python train.py --vocab_size=8192 --norm="rmsnorm" --norm_place="peri" --lr=0.00945 --beta1=0.95 --beta2=0.95 --warmup_steps=200 --schedule="wsd" --decay_shape="linear" --batch_tokens=65536 --train_tokens=146300000
Each number is 500 + 50 x the weight over its row's rms, rounded and kept within 0 to 999. Layers, rows and columns count from 0. Numbers have three digits each. The size before them is the row's rms in percent of the matrix's.

# layer 6 MLP down (transposed), 512x128, rms 0.188, rows 475-511, columns 64-127
107:530474590446553499521484526469481440537512531508482477622371528475438559415508503531458527553482409502602507630528500537551500556488559470605468513469506544527480395416479549570457529454500505
104:409502531498411515567511519493635452568526491521568551543468417457535534455608437535525540472510558498413499452549447508556515489524478487383477504576556479484504470514567460496485528511515491
099:468537548527514577517490490446516488531521517401551593457495514566525482500531561580468491587540539598434517514499440564501544463560523526345612477475591422497586481492416539448466541534458470
093:533492549483439636482535567531507503523552545560561521481465537586486514432479590531512473502416572494479444550534480477511542421451486562399467628457469523527466455475464434497523412381526457
103:548503505466440546438446495475575519501469501414494579558446487540565570490521561543573473470494487453445484442438381602482567533498562415528573508492393512529625524486466456405496465608512473
093:504500412479503464647561564573510462526618453470530503545527603404443539541465525506545554450578464500569516471414519490470480505428513475503534500520536519428514588537480566481462499457558490
091:502506566492475576485527530447479653403472468545517480435451526504494495504452484506531419506558548556494469470510612455491454535472622415417569537445419526469463526444522461594557514534558496
094:455574501535461503520476508525395481509572476522491495575492451543516467492522504482411403574497445531491528582555496425516562444512580414530461455527502392513510469493446472481446502560531464
096:495451589497514504560525490533507549331486555432463501488496557526537499501375571515468549576445498515497465518496527525407500434461474484481464490500517467503433522499515609488499536560474478
107:545411493621474391444502558480516533420495498547491468508462494543493501469458504524610499531514463459565528431513518541542471506506539465494568539353439543545543485480554471613537501465472420
111:495422499464566530538577426503452520495506459511483467516440563540532440435455507455511499480526451468487540548512553477583491435562584555595486407474465555354511465458510460463577541512528491
100:427465562422467484541567523543493488468616424429481535551494455512514438484471475525466570529461466486464563450591573513462526545534480500489523446529493432562513412460449515532449503519520566
100:375468484555457410488523508548569540451452488531483560472479525493412474454518517476530508503585503451447445502563545391532435481559525466557474547480421479554397544459532526513488553436483492
111:453385507499406512507414445517549575623488497564473487593447437462465503474493468435533447523439540579537428469499634431540548436507558481545498507536494507492566423434482523522453453524556538
099:465557496580572510495483435456503489585559515541508491533449425535522523500497513464437472437414583602479459449521432570440529451521429463471449538624551511544567510509580425497548511484471550
099:413479510478526484536518556437447495504482521563477512609494510490508479524603516448477511578432393545588449444542438495518513452501536476441538578565530458417571559435473447524473437534456444
096:476530494454446465522376414511505453535454484470559567425494549476523518514499420448501499497411496474420459515474440437540414520430472487414418436523465502454461525489524600501569609468508583
102:480605552593500460613587511470493458545521548578492485520492550498528542566443588469536562507475504475584529482434551492534497525474475499517416474443530455541516458469581489448546569441526544
099:497496445411512551474568468558568532499500502518490542453531463429577444505447538531561510523454554503417515452523445525453480552517540479704580498421514544551449448456555396499542445527503554
097:503578516497465459478497587538530505495509444506475480536500447519528551499495563397529495605603512468467450429536448472452494464538500537370486552441497525409540544572411536476594465536515481
105:493513556503440556491516589538544465470579464501548605491574494437458508484553573541549482509457502485465453398411519546600549491529422434420475571477496495502539569467566528534476501533376526
081:461415490417498447568409408468560440480419406499526496476530507512436532502483534509449522522598480451552443445500496473549590532503472433631509470462578594497466531555550532560513553528416507
094:462513432545501442559488553509455462544595496501485574552519398492502497543489501538453480579512568502514530542525544546556512556393454461566465526480546424494621583536542489454446545452581534
105:521493436491477477557536589516499555474421563433589438416642498504485405432540492505386435468486413497455515551520570476468469524563515475550513540551549540460579591442597544569453372478478478
099:456414592511553586515577471479410603505499455491552518593430557448541449465484509430527519411511531462489556444561511483505584601443529587455460485477542513483394511479521430489566507534464424
099:568458559548475535489488589482503517528523463496482537441494444459505537562516441496511441590492483528511472458517643432522531463493529461489472579501427496475591528428531494545605477542579438
097:457451522549489530454473461502499554558480508488441449534468490436507466504466435494417430544453540427456572448532616508601433519464562565380507511376549479506493462428520518427490416482431526
118:558503574611482507550499537512517520493469550455566525503516446501565445439479548435516541473508487522554509507475593442556487484495604555584536478564538520614506491458453482447495496463470470
101:442425550512526502497562470523591572476488595439514534577519565446546468509461453528470501540434559494552477516499516511583511536464502581424496494473581526579482503470528427507471505520479448
102:520427535469458517494554464557492511521539551598448486462459530466627517487534538557539448517510551472505465561489667555521467558472426509425451556519563389456526502481483506507356489413550419
093:533586556544543472474531496434404412502483409535471504469509521436630509527516587562528462500561487532524465484486554515455539472488510601438472489488536391457632558455545541552452450426535471
104:534519540479528539518512464495492570501522603453472437491498639526384456513441477567499524462500414606549469506439433475501453441471471531549514554484518519514550445513508526473527427556597526
084:485538499447543460503534468507458563474451462496558452503420522525513554559572434448402459504484493462559420498539529423432425549477499549426553423385363456536523448497477449492520463521513485
102:520477524507465470549574473398292576492527510527474534516616467494517494500521547534571514504551488529504447453475469525563466545467531500425548450524507530488427523473499516495456507567577454
092:460444532497459526453490491497528547497453509474465472511511517368582433558576543486508545548481480499483510552439586535513576423417501470402486525479441537454566561493515552508442484439504561
106:429449540396494497499508510491453548542509536509529532483446604576441550511452540463531440553494504473516521557517506491513450437484590435453500497520537513425449499519429494569471565551535472
080:532510479493487449480493493505467500449484463461496554529471426563596525441532392435429433435387524569486511552511484505505542484506475519701418484488456461403494596525540447493407458486454430
# layer 6 MLP up, 512x128, rms 0.189, rows 476-511, columns 64-127
110:534599480485498522524534439517425542520408529512517447426458498612475473526401490382523482475514485422545445512564437442445506497454527523516524470539560467562495552477536509548486523504552598
112:480544513432560539556567566490534456431539565493539469465456552531428567454527475407520548485544449437559462474460489522543520552459401509437489488524503474456568517512525570491473549601473501
093:531518565480475550475475547499508430402447430500475489490542539438438472624595472480496462522446462441546429486494533563518454460452466442483495542473510554509383587519457532516454533528502447
105:609429549536457521463546626433526594479534501489507489485463518586506434471435460426455511527535540447560494455508469435592430419500479546492554559596503564535477509433450435587593495497568537
093:531449472455483492400498476452541527456536527563483504579394405459502573421535453519490479574484467466520480508538451461473521518553514565460499399506523487557504471480579450521454526502523509
111:492578453457542455450532525448493543431482475475396505452489488549477536397530489511556564537570585567570409640510531545585516461575477534518540513515511545565473475503518448494477431519525503
114:555400501533575455461502545508550591503532562515555539421482539507551456432587514554496506534548495503412500601526518404496477441490461525526503421510460453539414527552449618556499489440461506
095:497585495564583466555398571549522486525464516451547492430505416613486486549607502568511479479482448517626532558461467503512547491491576495487560492580501450445498557509491527538615547550554444
091:532634547529569515580543547488545509516537597422517487471443474583600569542522523464534418468576490514374459570489418527417428490496513475459516410534524467468539454506483574535381531560524539
102:464537450436445528471560581510552481545553550526529455514518510553610529523476406485614512552409461524546398512506579479434518480484448472489526578575432552577536429509472486523539463504514495
100:569495438486551554438451422456435517535502552574454456456546434486505451582482505483465443527526490495558462462434554474561520420564532478460483525459510473513563534498513535425542502453346498
106:508544489446523581504521540452453446473519579562625580458522417507444569589417561509482474513558511566599518512446466431465492472442411466447513490509535450491500444511453463532445451493556539
114:548513456521454462507577515559611474458495493497466404489485442502444488523536485498498586483457468618582572475466521387443492540616370579514543581524566530557483574508509550438472555554523609
116:557489592514523467498584535548489475422451436443528509542524492423350478457471386563531541480524444514427510568556491505450454472536608496429586477486512481613463495482444454497581445462547493
108:491554444543437433563525511519425528506522487557524527397509460450559429483426440534552490593533534519476579550622504438382567514473495504493522463566520459480545520525496508568496442442492610
096:494462463503496509537553564489407496552541444526429432510567399476475519482452561578439446483476476597587461603428416428536481424553472572504595492456503527458490477445504458512508428500538438
097:506426544447577552415557497523411507491489514503455419465493464528565507498595501450450537482557423469576540450496380494512547481497530445466606464468474497466537583599477439515487478507495498
109:572364495456532486522513563387464410485404498476502423587494511598473495436518484499560540453514476592580512524504450549520520416433445610439494514467492502536506492568490558510445460482560467
101:480466496630626465480413414491404513505531569480526492436554609512478492451438486528553457423428527514521483525454474537482486507459491456529497477568587489498533481429559506482495557562435574
101:544479482562450429535398422511488523535520412544448437493532593502634468523446483509438485512608495620470482528595560437448466464512532544532560602566506464469415499495473519501553414530481545
107:504594452522539503398514461488502577453653517529541467600431512489469462454579452480476540517425545535590522502483527516505454421535448490520374436527475351511486446494517394507536487460444465
101:456602498543493430505444515467511467496482462424500509500531588474507444480539501443561502443491447492421543489518402497466395505538528521517538554499534514467459536514469490544515475495442452
106:467529503550482501544491473473513585544539470539396443598443509467614431498534501465470511413390523500523484478524548465441483518478427460514468500588429476483539447565460451485438449445474528
093:510591558474516426491431568474481403468447509432546473537506529498504479599644463441511438506484487561488504554499488507466528402537539489444502413514508494517482473546469562540524499454535594
102:448452406526510481464530504480481484510525529502480544517514493470395401509520522486432557461489476431512501507537468515484366442425481458455511466447399426530531469482511420406503477518410525
093:549540468533474613452453513438475456458584451458526556573490456549463518477489567486503513627414497522499433526551543475478540527494561477526522475585492444518583489540459460513555552488517413
102:562436480449502488464608494435582570524388571453450478408487424505464535501358487476424500506553437498490473494492473443505558516552442484387466415462598509524502588515535526501529503577582578
092:476553455517461471557478521649522493540551377462496555506378505523506447559555502641493453466516452507531505442445548433423575507496495415514502408486484462500569519519486528560478597458549484
096:482511505378579431555516503423434532521459575401502555454427493498478457599435552418517491541481484469466465437582657469447519463637416513497584505538444524525452447452524574513466451448529542
100:494471464447519582515595514433569507475546486448492477499529511529397456486504459548496519532525483564552483619502484515415591566470477410482454556539525453474432549483391517457535479547558479
104:488484447463509501520491484493543512485471492525509523430495406496497535496525530459361473566418542459464452453490486457487582495558493560343508546519525497448504557461569485416384586552449539
097:503562510545482599536471502509484468493518497497525600529485423516455493462473518560402488504609378554520451514521473457507472437506503436482496428648502474449485528477478569510563480411499519
102:516509422586500565465508411440387574557475493488545526570478601527501488549415569504456458479579531511488506486430523413516443477461418525532413472434473533513501521544472494558585486617526605
093:483512439491518552557472571355493513498528567455517492456502629591460557457450551518447477499519518495495511438578473429492473629544528505502434440529450485481494496535486503474500463430547555
099:527392494628497480505494499609497545446437470467522551470495523455483525537490458451483551487475497444548509510665479601458520554499547523476604492528468498540512474591479488450463574492468526
093:472482550480562527536475464456506507520519550420591462439487498479427494520572478470506519481540420570603467501514529454500550482444537489448515519506537466529548384481459584572507507425543489